From a checkpoint of a small transformer trained on Wikipedia.
Architecture: RMSNorm before each block, rotary positions, no biases in attention or MLP, embeddings untied during training, normalized queries and keys, some layers without attention, local attention windows, shifted keys, gated attention.
Training: a variant of Adam for these matrices, 170M tokens.
Each number is 500 + 25 x the weight over its row's rms, rounded and kept within 0 to 999. Layers, rows and columns count from 0. Numbers have three digits each. The size before them is the row's rms in percent of the matrix's.

# gate: layer 10 MLP gate, 384x192, rms 0.0759, rows 241-326, columns 144-191
# up: layer 10 MLP up, 384x192, rms 0.0777, rows 241-326, columns 144-191
# down: layer 10 MLP down (transposed), 384x192, rms 0.101, rows 241-325, columns 144-191
gate241 101:453539496472494480487484503514543496533496469526448487503444493488466536475466539485505465531483516505514501468497476508465498523523509487504522
up241 100:499502507510516520459476537462506477522485549481507541490554469490479495502460512505513542472504475505513496472490520515542475488519461486528556
down241 096:488536548535536507501497484503507530510536495489569488555498515510485504473481532519456503500510534476496477507476503478470493544542490517484491
gate242 112:470500533500477517480525533495474493446486461474518507517473513482501508489489509472516509484504517490481487517508467505496539509481515505510508
up242 107:503508510469495521500489487470524483495471533549485565501479464535495520499487497497559500476515489470533493477544516519505457494510488527515516
down242 103:496483504522523445521470512470499488552504567493468532472482530487504484454533463535530494490511507481485476535496508519471493458460481541502559
gate243 098:484516494495500557499513449527463500502479535525474486509498495510444525485499491513519486502534522513491491494555478541465435520473495465490501
up243 098:493482484498499542525504481460489525460553495507527496524509493474499507501487489524477518481494513538525509503501483478505471503517487469515526
down243 100:496530522533472508489406537486503473488480503500550479509456473534505487497523507518464494559508511521435536487461525467479470491497486498488495
gate244 094:477527512519496530490497551487475518485526524514488523485550509526517536496515500463526488502432523469455468495501497482489516514457513534477508
up244 091:547523529483466549471511503515504468527492497509516444489530506500526529512440578492485511498523499521539501497498491500529458501483456463450516
down244 093:513525491477508505523467514471464525482507515459485577500489526480464544498499491470493486480467488520504496512496509545463531455495544505470519
gate245 097:470460518483502516480479536515479522521523443496527512493512521519487518512479455519520496508424481509455531528527473514472494463497483500469485
up245 096:422476530503470520538491483480468456503455515508453494464518460526525448499525460519497506489466512507510535486529523492502515494482509488494523
down245 097:534525467515533490538596510474465490547527474509506496486509505477525493528502496466509529528463496501508471490522478508508530519510494503520525
gate246 096:492509579483496532514537466467521425523504474518499459526531498536502503513499507496510538460530534490479533533497451487517525498538532491506509
up246 105:485518482539517520562494488504477479549510495539520481503543509541546478544508504483490529484509473474505499509502462462425512482555452491499472
down246 104:526508454496503516468547527542533488515519504508506471463489524527506500515540571495468510507470508455463472511519509524537532498458503494488493
gate247 107:509498491495466508482486491494537502561479484492485490489517486516467495484488508493510520459518527543473510513501522514497535496496496573518468
up247 104:507524476450533463504472543497478504533480487480484463550533455488506503485472519515531458469477520488496458523509469493509494525497487520512471
down247 105:518513535512488520489481521515511551490479527540482540442544499515510498469495502525535493487519510474500524489472550496528484472473498499487527
gate248 097:485504491540492505497460518503532493505484464521489423507464475492491493498471453531496503491499535538520501441520514508416492492533530489488513
up248 102:535541536537488526447476518510509521492490508532538513490498484492462495547501478544545507489488478488504490522475475523507468505529498515478482
down248 106:475505477492452467497541475507486464531473524489465497476525526499451516509524467475473490534478493441485479482492529471503493494476546479451481
gate249 098:486550515467502505503515488511490534447523519502506520584532519442493496514518502547481549508468501504486513523497500499489497543503474527462534
up249 100:451471489523536547475498496499478478466496511489496499446496473483470475535527542530498483496512491535487516547473510528477494486511500516538447
down249 100:510460509539542500487499497528531521533502478535508507477482495518556505518513509509489450493460494497507487505482490508507492480495485491491533
gate250 098:505514496502516505474527458510483504491494456474477482525464493474549485488496471526523483489524523505508514508504500556495468535478527532490481
up250 102:532488492522495548472502508498532474484531529507507531525459477468493508583505547491515496517515512477522483497502452460490558462500491479533512
down250 102:496512488528503515544516521459522520515538518491510481470538506490472511486494467472537511477488473510487514501515511466496490476476518497463500
gate251 096:505486503510521472532483524512502468541508515511512478499544469471452545464532491482542465503452547512483530495433488513473500515501516472466483
up251 099:496491522486502514533484516507502474508494501506516501548468487529494534486422468486522498525507504563500503520512534470487474510517495494504495
down251 098:538503471525508513542464505547519511518520504501491533503528532459544506475529465514488469520538477467494476481429485542466487493508475466489480
gate252 098:500492513530481496538480496469487479514441473485500450521530526536484497511507539472481515533502501526530540538531484488484460447509512417480476
up252 095:519512575544489540486521494520503500529486508519465476529535500523528498495520543527519507475536477475464490518486512516504497477505511468470505
down252 097:523505514499519520518483512512486492440511487477482559484503528526469527498495511529485478474457509515494497520514501532501480480459492539559520
gate253 098:479515516539461515487477504506526514486538496502515542476496487477515478503501523520503533507483473554525540487482488496555496476476525490559542
up253 102:467499530504504498490510513543508512529527518506483517515531491520489516501455498484457514478472516477554497453469518499502507519490536481575503
down253 100:488461478443506444502431540472518488525506506500525527493455517513489508514506497539520507496496496486502486471500516509502575531492511491563502
gate254 105:470557496470481503474490551472516455475532500438513511527525535519490563514500523520456433528533479517513491492497498508465532487529457525512490
up254 100:512530504498512499498490514484535471497498503457504442501521476497481533522518531503473483427510529513536517519487527533469512522459525464498542
down254 101:514502459540513520462465533486494486487503485505477487536519540531501501489487532507529514515509491518474471491467502480467511459504458502490479
gate255 102:508518521482481496469505491474507517508518460492507465502496469456432484502436518494457430539526494554504505519540520484495477485496488488511508
up255 102:496512483513489518510486517468459458488485536508528498485433468532481488503495489486475533529500499493508499542466508507486481494496478499526488
down255 102:529506495498516480460561504459523560466511518482492495539512495546502476526511509509486506482489524485474567516441490485521479490498499534474490
gate256 101:495535487500462525519509474502505526512548531527473504520528521502511520548484451523514503518540479533504481457510473475515464513514547501522464
up256 105:502442515522481495515491493515529495522518505502517480529504489504459476546487540457467556497454544518502491517470519472503503555485477528471479
down256 103:537535524520523508548526511533509485513518506497489468448513486489461527490492503506532476478508521487523454524526514505518521479499525487518494
gate257 096:464551460501495497498486558499512513492515479489486504494462455499494475475512498496501495571476526530498523476475471492476516499485538502497484
up257 101:486501518503509501528503566490529508475490459546516517489492492544444459523487527529499477534495508532528486430527519483461477478494477529509493
down257 101:457464481506488491498478476444501510490513534438495515474491521485524478512451516506470502503462472513512505493500494493478500466513529509493499
gate258 097:515520551531500486474527510532511472524475539536511473508532532508456515540474495514492480459549532544497497547459506471554498547502474510482475
up258 100:465468525503515515543470504488486498439524504461489478492464487473521488469541529487532455499461498474521517510502501528473530481486468494502523
down258 098:447498516488430483512545426480492528474498486508526485491522472519489497505531521486486470548489456516467554507496481520480505498461495546479512
gate259 100:444546460498482510470516542502486459531530496439525496500489521550515510483461450509498503484534510498504496536480464453501511545494513491498510
up259 098:524494477475482565461484494452498478492493491539527507483511468515514495513504532524506495485455491536537508443512518522473547523538493509500502
down259 098:485462519445517519523466534507470478463495480510514532513477446425474507472490515518541505470475465487520480492506477481476478551463501484471488
gate260 091:506481465492464491452519497525547535494484504533491482466533482527492512534509520465517537516494482523470492482504457516486526500464498547446538
up260 088:501478512518520464488503511458476538492480555537499513561556481507518492486487497484524484483517483527458511568442480535476483504467507507509503
down260 090:517497473504494521516469468520532518477506473509463515492483499531477524526527498539463468496474539503511507476525474518511548509477473533515468
gate261 103:542561531542484469507529516491491489539507483520480515499534486518521527508532520499481528478472512506528529472462461486501527476517523478510492
up261 100:477536508456489513455483550513517502515477525488497510501475483511515489474505464503484479457491456476470484499479506544532545522510522533544516
down261 098:514462514457541468496563482516524527469498524533496505471509526468461498532527478554535497493479492499491522503490536495503492517497524526536493
gate262 108:428505509475496517497531466508512492530503483490490515554459524454508528492492497507503516545515490547473519515518479431517473516520511525549520
up262 102:524495529520540522520524510509512486551506508502483502489512519521518469513527481518440443479547449476539438511477548525511544548503495510516487
down262 101:510493483480503496474503526497482467477513487487515495506502468448461473475512495474524479502502481529508512487528427474482461530533532554484494
gate263 094:501482510502476459508530529495506530546504468463490540530507526481516458508524533480505489514486530541524471488537556525483509473508503445502492
up263 093:500513521485504485498511492511503476523533497453530502531543525473478494493496516502507498429531497476516517535460515511513491512491535494522492
down263 094:512490476487469475479513499542490490520514501483534477535534443525470519494488524465487513450520479523517513508471484516487554484491502479500499
gate264 101:486513526511477521514531487474531493494505496439486520505531537481468471510522503535463483514485546521462533485527472497521491496532524554492507
up264 117:432429517533489473512473505501502478463530502482532504503550488520536475530497509492477513472503504476435534480517494536486543493498536501524511
down264 113:515518521480506548500534506465489496490497481511498528492487491492489496492526507506492509499546536507484538473503492500441485516469483472492536
gate265 099:506488474483507544483511511484480496480469500471440497477531516509491499511491514528539457524520511532501504486526493532472515557507516520485473
up265 099:469500526516490488479462521437480493502501518528511472492497489522539503472489481473518537509467491470480491520518478485555472498518515487453549
down265 101:450520504475507485477495501472540504523495443501509480516520454557477526487525518520481475538478494513525553520486498486508482470505478519476493
gate266 105:512499513454443512550502471506514466463524510493526523492479506459515540498484501515539486479507497522473505520526509489510536509541505519513450
up266 106:476501468514542492498525506492500518535512472492509494475518516518497477511473481500446504515505529488536514509508519496512481505477522499565494
down266 103:479500471520500515505546526523506483504520524492472535508490525506515462484471505545505481456498521461505535471498506497520469502492480470553546
gate267 097:497516496504526509481508496544551496578465491474530500536539493497497478487510468512501480540514519504502529490551547527452475510501475516498486
up267 095:481482528475479494515456532475547504454494504496527519487513501495487456543485550518495499528482485467506492496523486495490551521531498475545565
down267 096:496496510498514507428444474516485492461507521553501487512485487526486502468497499496507477465520486524561481492479491477474511474500487552498472
gate268 099:517513516535457506530527516523538513529551492518508480499479494481552518562498472542493512498510462527484495505495535513494466468468522497492457
up268 103:517512482490496471477490528528525504496558509465491479497474519460494490547490535486459535495484489516521473510498472529531533504468481500538526
down268 101:464516505510474478500438541481511506501507516488467436535504509508486485526452452474486472504496453501483523480546465527521528524530525491464471
gate269 104:542520479524477530462516529491484495480534513500515526545477456507494469525491466519513433479505527510452476540482506521504491504518448553519494
up269 105:531438453465547477522508523476493526470508485521463492518526520507512484490523512467481477516493456517469517534498536494489490535488525512498486
down269 104:517479497495483514510467458487508498499524479525497527506503514480441439500525515477496499514506494494525489495498508513482515486485512522514527
gate270 104:453490508498484489467488474511566538521528507515513489511459487511481548474491509508444508515491467494491536503496500524461498519482497492507490
up270 097:512507489521544504508476525541534460488498499507489502451484468448492525493523508479538488507494531473496458502518534533479488517473539450489486
down270 096:456490460519471490501526488533474502544503493467523552479493492522514494487466485457504516508494461514487501523513513504501517467508499486511499
gate271 096:477496518514493466507513491513540442539450505481479509505479517478452485513480493505501506486519504459508505467456463501489479520511476461456507
up271 097:517501543454459490497491538512502438518502467529486515520526492514549489516498505495525482512504505489505473506500465530516511542491499534506510
down271 095:543534477527530466501463524482518513510522493480527461502474489488563493507504494552479474501506483516501470532497505498501530500542533441533498
gate272 101:534543493514500520455526496541499476550485480514508549524473474468563506494465493504495475518503475490468530497533505498518482525491513529469537
up272 097:488465494510493501504503459527548497494506503525511531479483489484493522473486469496505471453477524457529429516559486512509480499497503506501435
down272 099:477515490496495504491500514506493522510490502501482541506464488527520523480475465483465519532490554505459564468523539510490502506463511479492502
gate273 098:487530501519490516516524488461508453518504507490537512477489534535540497484467463524495462493476522517475486516546476470507471518518498507489490
up273 099:496476517512528498502479533517446475541558558512523441460531494522474477530474518500487521461507538507493476507490461499454511521517486524492506
down273 103:488503515504511499487434517469513503530511473500512498518517532471472491502527474568461501475484525489493479507509523523483500493507472494479499
gate274 095:497514492498464509479519484513472514540467503496483502514454522496498513488487467439514533457498499485536485483507497494509476501483495497464496
up274 095:525486519500510547498551490503476525535469499527544492534529504527527485480507487532498506523522489528457512500497491537493490502533493465513502
down274 098:542506491538529493440636467470538486469523520481499488468513527521485475475515516471525489504490524509516525511484519468476524472522527522527446
gate275 101:505518509501472530497509460484529489489531479475532493508434489471480500467482513497523486556486516517501524525507502470500508474498508502486523
up275 103:486492515529484527516466479543552492493536473490501464513451502532472516519521497487497475513457500515504520504468506483460521477547485499518524
down275 106:489485513476480520509426524515432479519501490504472485506501483489539507514487498475497486439497474479495455477521465518483500485521500546508533
gate276 102:512560502447496463490526500480515531470504474462470498483539506471515483545498458516530473490543514516515492509483493512504451518491480511454491
up276 111:465484469569479510530485509499499495517476505483482507514485449535505535447485453476516442519507539514510528514510487478470511490475534514539468
down276 108:501527506458518493506511491523517518484486513477521539518511474515480512501524504519462498528507480475492482508469488480507504524504541501483470
gate277 097:476498485512524539510479498526500510504540492498492500504507532549506487498499498504479529457415551469487511501516493532518491495473480518519487
up277 094:512492479442516509499536492510481499475481494486524458511495517507474488527515523496542489493492487495493459461512508505485484490479458523495485
down277 098:494498488508509513523611529473488484529488519471488492507509476432470519523506488516535483532555473520526467490496495484537488550528545493529523
gate278 108:522498505528449516494509519503506490457535531544483508511504494502506480510529541523522504491493496459486499485502506511541486464437478526546471
up278 103:460510481483501520537492487497482522519476529478488515508521493484477444477541462464519518495460440510470498540530526491503497524520433498529567
down278 104:533507473494463533506490505474486499482494486496497551513537515473529546441481516517505483533515476495509502484449489491531526486498513492478504
gate279 097:468479536500475494487512521520490514455525504491488530482466487516524517462463523494472522490494462553450525491456503482482482478493532550513492
up279 094:528475538484512476466477496552497504459508499510496465511482511507502537514449509505500534488471528497486472533496507499454484469528495500500516
down279 094:529516523471503502509463494525476527531513499530466461480484498533482525477546514514523452462534453502493515502478524497492516502496517533500527
gate280 101:499547486475481485489516486493582497519487539513486477525449500478533486525479537522497514537497503502502506532520500529508496527499506487485524
up280 104:524466527478517529496516457536484499457526500502551496520523476443490542513496538486530493492580504498493506498518497499526468506477479491544499
down280 103:505506527488506521500434502509544550499505483484484553499460505502499493493494450523504497510502514520471487518491480476499487525478511465472568
gate281 096:507520509472477507517494492496478527536522479508508481483525473481498482533455526510494466476501502541528467497496457493481489504438482508502529
up281 094:494496548489465535494507469534480481497452478476474448489497471459507526467543488534512470503527475467498513491521498518510556476487475491481522
down281 096:453466501519537490515517483485560500473533486458477448505468522524513475497525513455460493476548515480483486476474510500504546528522507493515467
gate282 099:481484509503467519523491460463480511544513570517485499521477495517459529501490477492457527486477489538533488523479496504514532454469560529493482
up282 095:531521496520531500499498465490520501481464482489476500467487548529476490521494473512463492481480552492486524475499496501513461536538489487495518
down282 097:528476497499439523478514492504450508496533480493480493545510478525515491510482523542553519467470470505537505496453477478466521491466497511484528
gate283 104:502479428489470465505531499474507504487488505537465522514503499458484570500501547492502482486508519506485525537505526497492499522495457518517516
up283 098:532493557501505528495463522500523497493493494473500495491502470500529551485508498533461494499495446508476467469483499499530506467508491477526527
down283 104:515540494508488511458580525513491557496502488522539526524507498525464471520483499576519540529503485499484528501510447489505524519487519499453496
gate284 105:485497531537466511529528526475541461522511489505444504533518517506466531505501521539507502526482502472439491518561538494508516547460450462469548
up284 109:498492434511555481468491444478496492504492502493486497464509483484517530482507463525494536517527465478556500460509514509518493464497549471554490
down284 111:523523485489501487455475458478506496519503533463465445464486463551507534517500457486465493484486481503503565566501494472526531519510483525518504
gate285 110:531485509457504512488529501499526490471476514462465470517515520513476467482508494479514463497535529497499468517537513483518526526508525464494520
up285 100:435535465484484510509505505482479510471502514489533529461455549495520491500463469483531480501531545496486510518505476508541555507512498507514499
down285 108:509510519505498501504466481484487470516493477505459530503483488460458491538480502491480559576481468552473558495496518506500519519474480477496503
gate286 107:471489461515470527475527521500506496504548510487471511509514471465547483520478512521498474470514478541491502506537527504494496516522504487511507
up286 106:482513514497446442505490510488499467496458511478473517502498450472522521483510485514513452507569475516529519496468492495489525477474485487552503
down286 105:495502522496506512514476532496527513504496501540515454500470488469514470458522465483448496506454466482513532480498503502480493503500441493496520
gate287 101:513504523543481538556490507483504475505529553546463455500503479494524531490514507530490480519480509526481515498508481527498493496473544538496466
up287 098:519538508539519490490512496512543469521510492447508471490513499475461502494487518468479474525489498541523491502523515485480528535536533476510510
down287 099:482502525525511489500467536480458521468523495520462513538441528510489510492575484531546484492469512510496494499509458531508503465496492511516472
gate288 106:500535528570462538441500480546499494503546523498453462488520522508491526488463483516505499493481478508479542464498508502497493495514510490486513
up288 107:498499496456510512531462501488485483487494479452488503493502502516488488501471494521506478505499518527534542544519516486476512507502509515530462
down288 103:545509525517489511465504521478480456541487470502504505478485510503480484505457453481493491498469499484482492512547474494499478508469526501530462
gate289 096:454525533476531519521526469488503514472522528540489522498529504526519507492503466507492492532551520511515515565502470528495508529477481538554523
up289 093:514474451484517515487471513486486526515508522522501462494523469490468552489508476495498479476431514497460529523493484509517466516505526498496497
down289 092:556493457507492459495496503522505496473492474491473471472472519460466497549477508478511492490561521488529525506507522514456518484502493498509516
gate290 101:545472503496489571504528508482482505513480505486504545515497488519517488514507502494460511476539534538508541542455450514520542507482493526487536
up290 092:491517465500513477489506449537498493458529452478484474510493523529472481505525482484519455501466486522482469495501474493437502505506515462498476
down290 088:473484482491507545469544484479460510491445542520506543493487487476515510485499511468493484489532547487526528465496489525533494502501503532499496
gate291 095:498515553544471485491480464454522533493497479515551440456492500489501493513483471466484500509511461508518458543484522492511480481478450506524487
up291 095:502460559500524515553497527458495434464457501501500497498494494481480532506499495517469504465538503505479499503517470502517505494503495512457512
down291 095:491500480501497514493539470576513531486473507513526489525476505526460530525529481502529492515526489558529508497458507481529517483527523540472493
gate292 104:437490506499450504480514517486475531526520515488470487502499496494489461522513520499482522473506521519470545516461523464514521547510494539508490
up292 100:479512509529481491479521481488501519515464514508526474499493475529478543538550491473464537495468512491498481531515512535527477496491468540467501
down292 100:557453485445491508499496503507498443472499500480449503494509495544447527479504506482495495510498444476476536465506516539466457481526499492467510
gate293 099:478518495507498495478514508468507485499517495524484485545474463464477517495461464493513506486531496518479517512512473470477542488469485553513521
up293 103:484524484494473461495493489482475502536517486499519509500525471498526511500495486501552532528482513498448481491470497520525530513540536505510453
down293 103:508516471519515484511444541514486528466479518484477484493439507469484522561501513494502476489524484487526486511477486515450552500459486497501510
gate294 098:478453492515477469525524474495524457530521496462481508523486547526444489485486530478527498485504490500507459539529511480448512516509504468550528
up294 099:512488505451518443470516474486486520521493473512514443536506499485487512514465521495507516494530452498471478503476521525519513525519512467513503
down294 100:487485503496493481540503489468491463492483547508511502485496524454486527473491525485520503487496484477496515510509451514474494483470514478514527
gate295 093:496499535500483460514488451514478495523506543485481522563467472435546482508522502525481509499542492510495484479520478472540509479449505513504510
up295 099:501492457501473502540506502512498478552488496503460513521537487518522484503493489497549516508462517506494516437454467519466514483508524469470452
down295 099:467494557495527488499453515521453513460482464504517504510457507491508485472564497487512492510481472534476509514510538512496523548455512495461535
gate296 091:486553552463457534488468537492486533551502499483493477466490466479514530509501501491499505515493507476492524516491420532512452492456471518509504
up296 095:473538501440494455471484485488506517512492517523533514518505565473516486507487516514520509512519454512467479521490502513475517467478497541507500
down296 099:489441455517522524487490517512530509494509478469507455487508472549507545475488502521458493482507539493504471521491477520524538495505501453464500
gate297 096:508541506517479508501549456494501500480511487507492509555487466512478481514472453513484486540500523554493510479473488495495488495506522460504518
up297 103:512473484567517532508516489521496492484487477541494494498466506477457464518477488451439495463504534490471454496505524442510513510474446501493485
down297 106:515470490530508497496571504539466514478521519458497522482516521487551479495563526516506500482459459474521467485521515506479472517494483517483458
gate298 105:493479520516440524519518464498506472523533519473489492537509495508478510480510508505527529557490519485466518499454498533508496506510513468547504
up298 111:498463513526489507512514485528533476533500517431491477473542511500500463515486529492517500501450512486463509462514556551505490491549497467515463
down298 106:504487461467506467497565452497479546476510472534497497511495511520512464536488490468541481471543465498533510494492469495521525510487463514497511
gate299 107:519491513560486503510517507489516483553535524456483528509539485497542462489494528504524491461494501511522539521441476458541491499526522464468530
up299 096:530488494477470456491532499490500487471524528469518486544509500525523461458460521497511499498479523476450492527478502473459510501496535507480486
down299 098:523512515504532511460472470543527508478507457509510487449485490495512544520503485520460484549493500473544471535487538456480474503521486520486508
gate300 098:500493508495484543522524444475479532507512499508500582516469486477499537472469461521499511487474448511486552511545515443479477471509567496500469
up300 103:504548494511476485491488516508481499505493481487529494471552551493505461519522504550512481499498501517473522493480489545518502502530499481505543
down300 099:457507484454500507529511509500483497534509478479490514504513513491467503492453502539506472470494506493472552530528509479467473521517545494468506
gate301 099:486544513467483529508503495455484478473524522507549488502473499466493514529468531503497481459516500531491499551529479485526554493521562505502543
up301 098:491485493518504536543472530485503518469492502479526513527505514486544524493520479487523501501512484525530526472461478460511531523572547495477562
down301 099:515481498560541493517526512523487466490499532537463463476550516475487488472482496505506498499505522508499532513486507524500496466502486522507541
gate302 101:492507516485491490461531458497536549539519522465486472492529485527456533468491491479521503516512524517501532464469472497455509511481483492485502
up302 102:518520461486474501457504485499538511498508518466498493518454468506527487541501527478517506476519488510487479523461473536445523454534498507457503
down302 100:557512534470497496489472512498529480472478530488513538475507516537512523519523461497509493478480500526479514456514521522504482507474509492482469
gate303 104:480496460493527513488517446517488478511509523510530517509513504488487529527494494528507491543499479520506498532479471519515492459508510561531506
up303 102:505504504486498490541507531458485467461521509512518498491471555471493489526454498458487474475479500515522503474529492463498540497547531511534450
down303 101:481477523479513541513526508487465520534476497504509497504508521523451495516507519496520475527495493504471522516504507483530532525507515495484528
gate304 098:530487530513509521512504500493519488497520513455553489477516505523460496486514488477488499514503463528455487509499499484533504489467489542493478
up304 105:500511490527480492451536479496480528470480516496468501506515490482529488491508514498493483485543498485480520483426480461474488492455544506507444
down304 100:495506456553502509481488494505523513456494507494551503484517463532511475497474507499481523527519540514497533485481509506485525506546536514515461
gate305 101:499466503489462478520504500527510498486525509514509476501533537451471497533524489507486488494505563521539491466506495502503512487506466503518463
up305 104:520483520503483524520469547472488517521504500491505500502478521563511481484489483537545498446499485470513540531529523492480518442497560480500479
down305 101:512505465484530468546529493551488514517505525502488502495501538463482499543506507518514480476513488504533526505499526496551523468522482502492481
gate306 101:507492422478452506521500507510537513507525479505542541534494494488496526499499477534485506539522487508536516473540449520534493513500498496539521
up306 096:507483511475513498480503503503520487566441489480476464521466497472473427563507484503542477470529463479474482527483491495517499512500495505520514
down306 095:495521495499515495526569497466458509514520506486468520504468518510508533535437501487492476491517501502484502503489469532520537515478509504525479
gate307 097:480485522538479456503500499574494461470566512529455479556473556476500488540488492491489493489494487494473532519499466475493511446487522525504523
up307 103:543470519515536499501477450563520500521490504528499543500525479507462500488516528521512521486464521525488492472511495510468493456501499489470476
down307 101:490513458526539502448470478513514513488523498501471473480515495508497518495484476510504455523474469521504507533470534504518541531459491502484501
gate308 097:512454489480503457489544486502541519494475503486516460524516516511504447482502530494516517526510502498539522513466532475528520507506554455510519
up308 103:529492494537489472558507506464499477472507554481458512504484550497491522499492462481478492476495544527513507526524511482520505512548535493503515
down308 102:434536487503482532491526466496488504487489458526511497497534529503540519540495508492532493507514512487476504500510477521532479544486488511513520
gate309 093:495490490478469513496517492483511451551473486469511555479486485463481502456498482513559512513528529526536547515536509472493485489503519506528553
up309 100:496490496494489494512487475534472469509499507520539524489505500586544468522528474530492488501475448466466512474539501524498529486510525481495520
down309 102:525546534497471553522502541483497519497517523499505532488460543501461543482529529477490500486510477521475560515506457480487502489511476471504537
gate310 102:482485515552480506469514466518534529507535490507473503522480506461497495466514554517470523473470552459510528536511512521456504515451503490516490
up310 101:478442532497504537487531475540475505484487453543480455510478484488512479510478498499492473523512530479505557480471524482476489468487510526512476
down310 102:509497501477503482502388506527482518506542488494512538499500512447483503494537505541507509519527505530471463515484504473497486519482566499500460
gate311 100:484450557486482532493517485510489523488518477473502530508523519472499526484473506495506518494504491503479517512519525447521439521515484508480507
up311 101:493502482513485531426501539467511524490495498502497464489487510509545484519517558478470498467474482506512488472508490456515455498479538508498486
down311 100:518514526501476448498536533532553529509488475480519483477473521460519465506477481501515523534503492514472511520540523506483435502496473525480469
gate312 098:526490506531496539514502498457503513516512531491449484480543530522509502497514478498503481466483524506547495494491507504532493489485513539501453
up312 094:457485521487475465489480480494477495510416485526491487467488506506522468517497522501520522473544503509506485472491533491506460541489478518495496
down312 095:514500504464517519526573511457483516483531497461529470508512502471515520488479515521491538537515496478517469513476513476442504488547507464530468
gate313 102:531482468519516469455494489488497463549514483507522499524513511460514489552513492489536500548492467510503519489532502503500542470517528521534485
up313 095:511496509474496500531457528492526529520554524516488537503505504545478475475494520520495507446488499462498520479528466483459454488529506467472523
down313 096:505495492478459519464535463500503474510525509472504482540500500477513485501482505471474447496525529554456466497520520457503504504512472503503539
gate314 102:507535501479441498507503540492490517500506483466530520539515508464501485531501502518515481530490490519510472523474515541484547514541526498493466
up314 111:498495433471519461497511540512516506467450517490450524484511512480488469521534508489537546548516530491479474501500500510461457497531488534498517
down314 103:488465479478539477515473484507487509487499548506459505474482493491543472467485530522520453511464535540496508485514512527502499487468484559505509
gate315 101:484502455518512456522530515518490482542498528473482513551454501459495487504514457470521512479494467475505507507471522516481485514492479550540468
up315 099:505505473469469488492491504565496518527512514465525519487537517514438528458522531532488476496517537480466494465503468537477494525499478503514531
down315 097:508512506500483496484527557484493506488497532502476447573474470474497494497478515488532485527466486478547466506488505520534508482458533495500503
gate316 100:496493524525502531516535473456511526524449514529461540485471585512533512479525501516538496543519516517514508471500462505520532479455495470510479
up316 094:514534510522539503510489473520488496489489543500513492460522552506480513491518500487486552509472497509513518515517492468496500468495583523501503
down316 097:495484537491463464482452462552475491526492475489464485491483495480496499513515485521486481502525477496491489470496471528473541507455490425473471
gate317 108:495534539491486522495517499504508497552463546487481507461513493532499466493480516486495486528495520557502505499564500540497504477460480497476501
up317 101:487497473500471495547486505485542479493499473509507488508436484519547509519496535501509500490515482516496486483489434498492486538526510500446501
down317 100:523482541506526519523539518539508505521492486520517525546519486479497532489515470491534535518508534468503482489483486481478484496494504488522486
gate318 098:474504496484472460484512476523499499531520516468542525516514490504465524527509475505486500486451487530525506526500514544483500464471522505501502
up318 097:454501489490532489511478521517496504512434506498502521507474470461507480535512517522508527562538521546509485488521496522472534517491501512484465
down318 098:478494521511481499505497479499499505540499524545491485476550486472512480539529503508508516463516493499457493467465490490501494501476511462458474
gate319 101:502494459478483542464516479505526476464519524513471464478497537478491502485510509482544493484476520519514492508454514521480510474468493523507483
up319 096:462498466495498537562505513485520502504440518510541539514503542525528482500487494482501552516492527510463523471527524506469456513534471502530532
down319 096:525497460477456490484523493491463477522514532481480475465493519490474478536500495440533525509469465506534462502492460478508489516490498480519517
gate320 097:503521527519456491530505504536483469558521467508497510515508503518451515472518525468483518507499522517500492526499552510498513493481512439507496
up320 094:481491489521502510497480501511493551473516472528496481510498525507438470490531483524481458534512500481518556537504475473525439499483461508538522
down320 096:528487476513512447532579506444516522501474497530529495480490495507531488526476523479503511497475498522501551499468504490503536470491456536543499
gate321 102:478490483537493508502486489479524485489533527469454524511519489493471542539505497486495504489441502548527543470485502548512514438509545510512524
up321 099:534504479518471441485478504505498498538530514506526468532516471497507456531470478512519479515521457548528469480514520497484501484454529511537480
down321 100:441497476522480487480491480466542516526468453494478542505497491521494530500485520509519453491484483505467457514527500518508465508487502514503484
gate322 099:499514497531502502502528494512472503511519550475458492593471538491508506492492488454483465495513523529463508511468506512507484528563506528490506
up322 096:518477545525499508514516525511502459502509492520495521486505541505515527475503480508557502529505479485490481470527487462528523497486478492451499
down322 095:551545480490545515531470500471516509540479506485533492512489463515511529525505506467473506459487501527544479517485524490524492486489521459493494
gate323 107:496477543458483527503500497477487492533495509532530545531462518508512500489457480516511525492512512523524512474508534514521454528512478510527537
up323 102:483487521488524535490526497501494519519426497518510521519454531507503532494474500509453509546509516508497496513489525484514487511509476472487519
down323 100:466551553493504477482476451488488533485469519515514479535511466497487485519459501521507518529491486527496473537524490510471489501507502476470469
gate324 106:469471487497456521467514506551518509566507507463495458504467514522548558513504525494520514546531467558501505487506505472445504540516503474498491
up324 103:522485506492491526509494504551456530492537497468498526486488530513561538542508488545517476507493494505486529524486506503489540505526460541542520
down324 098:520508527522538490567476441486537504465502495519496524477491512500554523521516484492525524484489517513445496463490540476520531538496484511466506
gate325 106:488485533490501518548529482479485514506474469500520534553476515497511544508525497522538470538480531536492531522511520507497475470493513541537507
up325 105:476496528486517485513482468470550482519475505529484490502528545546497509485529529522508492505486538513526531497511502504507487481488488471517476
down325 108:490497528491532541527486485536493560475472470515502521532498486497518507440523532510485512515525505506467462489487532507492441510492486532495449
gate326 097:486483544501539531518531504531509501496505515449501529494520517463522510478523549500520502487525488523490489505516488530459493474519500531524511
up326 102:490533546453522545545483494485546531529470466468497517499532521519517520464523519498503470549509470511476528471516503506504524484469511543551502